{
  "num_attention_heads": 2,
  "intermediate_size": 1024,
  "positions": "rope",
  "rope_fraction": 0.5,
  "init": "uniform",
  "init_std_qkv": 0.0229,
  "init_std_down": 0.00244,
  "init_out_by_depth": true,
  "beta1": 0.95,
  "weight_decay": 0.048,
  "schedule": "cos",
  "doc_mask": true,
  "train_tokens": 632000000
}
Each number is 128 + 32 x the weight over the matrix's rms, rounded and kept within 0 to 255. Layers, rows and columns count from 0. Numbers have three digits each.

# down: layer 7 MLP down (transposed), 1024x256, rms 0.0774, rows 835-859, columns 128-255
# up: layer 7 MLP up, 1024x256, rms 0.0974, rows 836-859, columns 128-255
down835:140101139104167148162117158137122183164102124152136119113119144136082157110135214131118145167161202169138208122114042087142147151200116123094119136185146098136085191133090122169145086131136097147118158089203107039170152118059082137118133132146107062131112123140146174111146094071149112164145197115128124186157123189104124118129141092105141137132149122125106139124127085161101063120145
up836:193132140149138129117138166128162182125116121108075148133148161122195078145099170118126106149130186125143075094114126151164103129139102102146125127170083117129101162083093112114123132146105131072196177168150120097107133140129126135133089132138147132127140135177110147159129131219161075151164121126115130137152130144156135138062144197166096152099103132128135101105106136077085127099109
down836:086078111141080163176082118130161101145161148147107142112148135162143130169117136152089121112174093097095132100184142141167156107182137065146110140088102176150164120150103141053127123085098115118130122132142157151130148153151158149167105141118173101129196108097131078126114146119096136104137149134156060057101147121154102127112100125098129081112122142099121162139105084091118119091088
up837:139174082111126117139119115120176096134155200097117128122116182136073115155119148072142193164148132182146114137105127096140170156093160147142107127159176146077147144114099148108134159128121140186150122104194143112120193237127150124138144135120099117087116116114087100141138156121123089130075106157090121123167153123127137138112152130164103140148059093114147140130113130095079085147186
down837:141171121140150106185154162114090143137112125169149153095087072085147148118107068186149126090112131123122133114148171104125136115132104131132080124106150117127167105089156123168157074143084182101066071168128090095126112107110122108156136116209124093141060110105149156093092139089138167121140130104125133137094129162085136118150107147076175168147133103138105141154139144144148141096127
up838:135065088108173153171134127115125148118174167172240147146127091074149160162133133128182115152096102109123121127080159160069078111105146129134128162148111141095127122167169136119201046094110117067135121090165153127077152133157126155082154142083195187089119086197132217189076139161155157161126175114101132157146124082115141138165109173145102160159194153141143118145124182122089145069106
down838:058126153120230124094038151141148184088127111128164114054085119195102115122085159141089132081120085099154075176159199167083167182137170194114134136148183143097157075179101144089165155146174134095090089093104047106116170123148129152108123098176101177115122133114073167079134125133086103143145105112177090083116126177146127107138150095179104146115146156142157127151110131138072045110155
up839:074184148091139092115098123142102135140130171070150174179101096127137149108168123099134105130158155132110101156101106179160097113127133095169100118137173177125094096111151200109127087139109145105136146114136142137118157140164147138134174115124199157140148115133162084191137160133104127171130148117162124106123135077188091117093094129148121087064095158153018155171080159123087166090069
down839:124112148148107190128127073101152115153111076179124106094111150090148137106092116120092142158094152173124084157096130133147156139133127141112128093125098080142186154133099117108137116122128168131151114153176181145086126133099144104104124069076121112181186135105123115140125098110167143106117125112153119134123119127099163169170145092133106148145088108098184141134114123128127120143157
up840:113149104102138144136131127135152104123103118078142089180136138143155108192151162156110062021119140097081124154120130195155082172074174135161095088087159096113145106132147148098113152137123125164154122138115105101095106187165183082154143177125118086099165131092173162078135080153126083172093111144142142185081136182105155146175133206142132188123078130122105097185109133144118085122155
down840:115153121120157083136151084138140160127135128147124111133106169168049079148106160158184129128085064145148116161222155127067185101148132147094122134165095090100122126176135127134116123099096183135087168148050141120170107181106147137124073110098174101131071159119143169129113090139172099096135131069105099095076162105131156134174116144100192108112162117108158114179114112156135168167090
up841:149167128105081096150076171137151104107136171129116095096180143150142146105120177144129147155138108127133147153195083128053135159117107104100100167104168053084117078127050147095114061161175158117167180168188090142110129161145120126112146133154134130158116082177128086072113143146125039096169110125133151140167127109126176105088076116122158129096064111123167145135090175115145154189148
down841:141052162149128083150099075161159121137146090157190158112027101171082106154106134141096127126119164135199215095078124105128132121121059095150103129138105084055117123129105123118066161107197051156101139100143177160105126141140140156161131122158132136125090201120182112144148113104140139139123111134175089176129150116112162172169118144102091159103124112147135087099148166146164089131118
up842:149147130153151095127084149141144164122129064122111124099144131146112125153100145100139122112133112156144143191144139132089081143119123130072135120165084145132187137102082128172118130158130165112144188101135100119149118151138098182088137150184123087117184101164114108188115126102114129129156118139150101168084092150124164105097110126058099159055143136129107136114174126156100167111143
down842:116125103089093227171100088104091157098132179129148154086099128130150122139082130154188095129183111121149135130123128107171112123103144148120152160103137086176130168150142185142098121108099120156166096123204144150072107123169068117071149134055152156119106143129139161119140131131151090057156104093114169103123129094117137104145102067117132129149079103123120106148172109148072115134156
up843:189132127125122119076134118134145112122155212160137087075152175165181129126148190117139130111117122157103152180091130183116155110053164082138109158179206088104076123081106160091134118138191167113130114163100086142180136138082106122110197183161178138114078102126117066095112160081124083092133135075154171143145144135123108080124174136151124134115107143128122160120140168163130106181154
down843:149061174198134112237144191171175123072165157142179105149071077114099157132151132062148087120094174127152196083156119166109078166158067116203114118112096031250071090108189124164207103145116125078130100165227123141127143059059079136146173092119118110115110163096186152122135097143117170133110097151086098168112114157116159077120162135112148149086190131148236148123088097093029081155156
up844:153122118119081097097089172107160127167158145140084102083060135172124082156073131094110162123110136117089129099150158163113140086167087132122140074136166137101102097110044144166127165143126089178157169159107129163144140127118106203107136142122141119096162160148145098136154082223091075138123124083152181170139175108143133147116167176144076159125127142154096103138164142153202139126126
down844:161086148136214106115100118110167176131094111091141084128128131077179161077174178102162150066156129119143178142107111056176070116124123092108148078140151109136160160116180137119151160125127092178119097105130143116081123138173086183150088160128133151135132128139114193092118190121156160098119152087111119146144135164182089120151091124082145111126081086184144150134132113154185137208122
up845:167177086135163108141095121149134099055154047139090157156181083095147191068174194088151175126136134122114149110119118109166111138072132082146112172082099113151101197133150112029131073232187110129159082132131220156131148156108154175152179153151191135148101108091163105106137142074110073112093097110164191123122143091157209072126112139101121093112157147080161150096154088158122122175130
down845:091142092082114118039049145157119096130055101188111158149168096072188170030133140156117157079081115078143109129179172071047132096109104156139121096093072115160126168054199129090169168168167157178174125171075146162156179117173106157146168127150172124139082133170132145108118151145112176130118117102092168050122092175107091142148108107150109129144057158167133150156191104111129088145110
up846:193071199112097186140080108099119136117235153131096115101148152146201189172146097097120116084125132107086089116058140110143090160108164186138112085138081143143100142142129101074148119147162131108108085145091104161135127110145147110209127124143174159083127117173140120125132103157157141073121151121091112136108155180115145166168119128166124136160089134121124143064105156143078157112091
down846:135130136164153167120066155193118101157131124124177168133192087148202069088129104111156116151096109067159021127044149109155107087130052169143084147100123173175136137113094177139135072096079122121136160136146158120096161153139083108104098125110140149131086061127102072164112124084103141102146145141141081119100170075147125114067167113100094115175173176084189139114167189092112127172100
up847:133151053146105119165107106121164112181144106146108146167168120150092107161155118138135117124158156135101168131125091129115070118113186080146170102114122190151107120166086111154110134170166115131182135118103156131127101125103122142128122118117136135132122102069142155131125091080107105119099104145228153103117147098177211088182078159072088130110135163166068147149126088126105144121133
down847:160128177149147137129125102106111081081108131094138087109142126114145182144081131121146150119090117133140074126097142142111156161089119131132145153128114113144113102100058104111110087101111152123097147128140078131144160101121136141095110125113123112105091120174112090119164164151131165116132138120120156166142131161118115156080130164139158115085105166098188143159148174120133105125110
up848:100115075152049204174081110090138087148116072183128119184130100070148160124149127123165143140106153033143124139198068072078099126140162160115141122106168111083115117114071088104146148127133114098120105121109173153113165065159085129170143128165145116094132123128172150065180113081197150101145146107161097175148146160145188127151093155106106097153083161136184164116137118089064178120109
down848:176114186139090097187164105119085081180114129161143142138130128151130145112169147113190051071169150093206075090136114033139153107151147069105144147153103163143109115180113081117106093109126125079120113170139117129121124165188147100153116105144156147153192162108183188077137106134145100093135079114116114140149118197097184149142127143126124179128166116098100126136166093154143105201064
up849:193126116150125161101092115102090121070142160119148140058171153131081199161158134131154113132151085167092126163137087117132142101106176186116132111124107099175129121079134183107092152165110125103116085090114122112097136143084142147107094123156124116096136143167122123139171113146177117176154177021103178100094106134119119144120144107135128156119095177080115163102150131133155106096117
down849:146154078120109074112130099126150132156126155121137110174160101141121102162097102133125153149189169109160132103153121135111119157140123118150183118133144123119120137146107095174163117106148101133153169109091132127135115125121161136141117097087150113122119112050100128084137137111088115115107094153132105121186155143144137138131129112121126114147111098150131120177089130133130166192146
up850:100134131163040139074156113112121097145151128192160059141062189096125136107154113117182167227109151141076154128208123075107123104167171107147122165122126121122089144131151115118107059159151136078175098135117172149111082145137123078134125107207135096099172176105107158165084120106151092110111129083126083100106150174114109128105052102140145153195117094055135167110152125138081142075137
down850:130111092131152140137160113103128118122122186086075170113185085185109129125181124116163061120204140104157052144119126172120128108127137124118106163126083111141117148123136154149159153176169092106163129128152139094119135107174138189112142198068154135119132135111110142168156166147118122103122101150126114127119117110137172086122124118145113135116180195138165107176117147118141154158094
up851:102031165108123174100162116119148154123178119136158130166095062166179085132151129160113139084093159093147142115117157126120099170142093106107075104149133107091197191095062142127136118080136156113107089105173153130063164154153110126146111142141122113118116104153117127137108100182112094129118065133137083137174128095080210129141192150152072124103175129201147102176072152116152121059195
down851:151115135102137157103121116084115133079128153153139107133211149153183140185106162073096162106189043151073145094165098128141102119119082155118128092137123107151114127171126118150117108173141129120155119135076171178115144170077098135166090082177174162129122167157140063130066125094130125055183094124106156206172099180136113178114133075164171109161135199098131089055163103121097130164148
up852:110092143150151131129144143098174109134152101131095105059100129087118166078115174124118162140113122131116129160153113113075110131121178072127103159138129104162131104110081090135171132098137130130133110110167165119115093184128104178136116144181114106109174053118174170155096076126145076127152079124128172154164113043140150080184119110129114143120135166057154111081181118138131119153129
down852:134134182153144129156090118137141096159076142136117092036079165164113165122108151154162128033149163150146107135090205123121104098130160093133163171132114119151107125179146097146140072103207144146164065134087086107080104079147090100140104079103086110159095148137148140120106145108075154173104112154142173086142109146127114162097091086147097152128123158183160142073168152095151086084203
up853:095215155107142198087080154085186132150184125122129195117113129117087101179138169064126149093063100152143106082161181127149153151107080079109135120111176094156124156131137100076176109166210128132113106116135104140125094173076151125141151141095128154129139168132113177097157145154146043136125050107066118134110137157089114099145161118164177140139125139130163081135143172103139126168102
down853:160149155108105158064142089117113100133178133094148127121163164174107117106135070125133115143112093145145156104086096137134125129128136114114181142114071121095090072157194170143126091090046137080155099176122149150122069107110169077109098091160142146148161047136106046209114180082158079153182147163157093126143164161167141125074142137214130120130157118099098189142068104127120068173140
up854:072158096093149088140104182120135080115158120125118209130137168126130116147182170171136136152130128123103067146115106089061108135135157170134117167120140130137124099148131155112125159146156110103186099074151145097080095136138147126170100121171074073128101119149123152162143149081110123192141151102134084136130162082096092146108142124134083128097138162085151108132134138113086138092114
down854:130144149110152147189144076084125131094171166148156070142114119094197121140142119135132079168152157102090164135074155101090172092164125159089112100117112108102118130162181090150121126157141073116176108127113161139103122096144142104138129119078083203116096128189092162116164137101192101123152125114109099093095158160190105126144150123105055157103129105122169108121094064101120081104109
up855:126107145162110091115124126143192140167100130126114124111138170116201127082118181117131125106134147090168157088131117144085142117167123133118139174102057130142133110148148106123148155131193138138141169129200139135137124148146162167154151153161071140088164067186192155126094146065136130126142149129146162160150164067096126062151114151163087127101148097162129111156111139150144165176164
down855:166184121106118123135125155124131135148121098131087169129107147143090135133170129150159116133146122131133144096161128157183096125142125184153135112117198128136147156143165123145097152156057157150124101136062083108110151087106138146130124144097155103145130129114098129158144078178144122131133103093142127114100128168163159113148128117083183128146173102152133136107142108110129092132109
up856:106143150143165134128066102110137160127129221117138134137079127138118032103143067151135147163091108143084098231164124142133210153137095117149113121136106104103144163137132152108181130096174147180159103126180089121104071137080065137117151135115078150124087107080152092098147131193107135178154127148111184140165140074135175078164111170112121096151120160114108110129223149050064156129144
down856:134117142147100077117154151112103098147128097131110195107143147146126177118140180150217148160180163134115149105105126125133136073134161147137145096134065125157176134120062092139076179112134096115092159065067142116097128160207163073153084141161110134084159191190138124128177087114168054117130126131113074069109101156154118126137106079135164146081107112111127157078097127093154061119096
up857:123127159131069153093135124175071166111101126203133145135136100111123126120105121130161203158094112108109128138115071101138101182097171065114162134131091130133145118149137137137078093104172080091147135124175176069118126220096104159112173172123121209136119175159140136146121156135101089094116159097131144111141169065088154128098149166195140154128148133106119115097133133130167110156126
down857:127096163169171121157107100143135119097079124148146132128145137098139107137176154122087145127121159137156115140165128107065128157118090070121167173140167134124111109153106172148146111124094074123141125129136128120118144100095128124152125151117109158129113128125137165147129064158110165155150180136125086108133130176143122067138140157078115106124112124124125173088138146107118161115186
up858:159139125100130246070162150122163112102163089075078126149162116143156119115116118108216135151158148130085069102151130083093136139066073086076147098159163135081154191093135182082146063135122171098147112168168106192115156204083060132177120103152082104137182122094083134078144012082120121121077111176143136123170169142092084064147097126150119124131149091106099126105116161085140107131135
down858:067148156118140069147127125114088149101125112104133150168131053109118142142232122115120150134174167168168074106172096157190158105129097124104187139133145146081130130141149125064045170137138124046101125137139175088143132118148205111178091153171139112198087126157120109126116158107046156123098124151130125133101149166088142136142045202075059162123152093161151159105127140160133126141088
up859:159135127110154108132118184122123100119183081123114120094091109145174133140110126075146182089162182158144149196145078094144160146128187126160158162155158165181105133148159133152132182147101127130171121050129160206121080120131115152154149165173150140120091075093118173117127110113108138198171079103163129169109102129121145064127102131132188065165146079159145094101104233108071158059138
down859:109187102073137138185091117110114185101211170142143157162151154161155153156116167094097096072039141142137066068134131084152157126167172121171073114130111128106070096184059181127209109132197126133110083174105109075099152173158093108090142144172129125071092170172128152153089088146153154146121148111130180111115088073152168178051117107121108162069097141153096125138085089112122132106157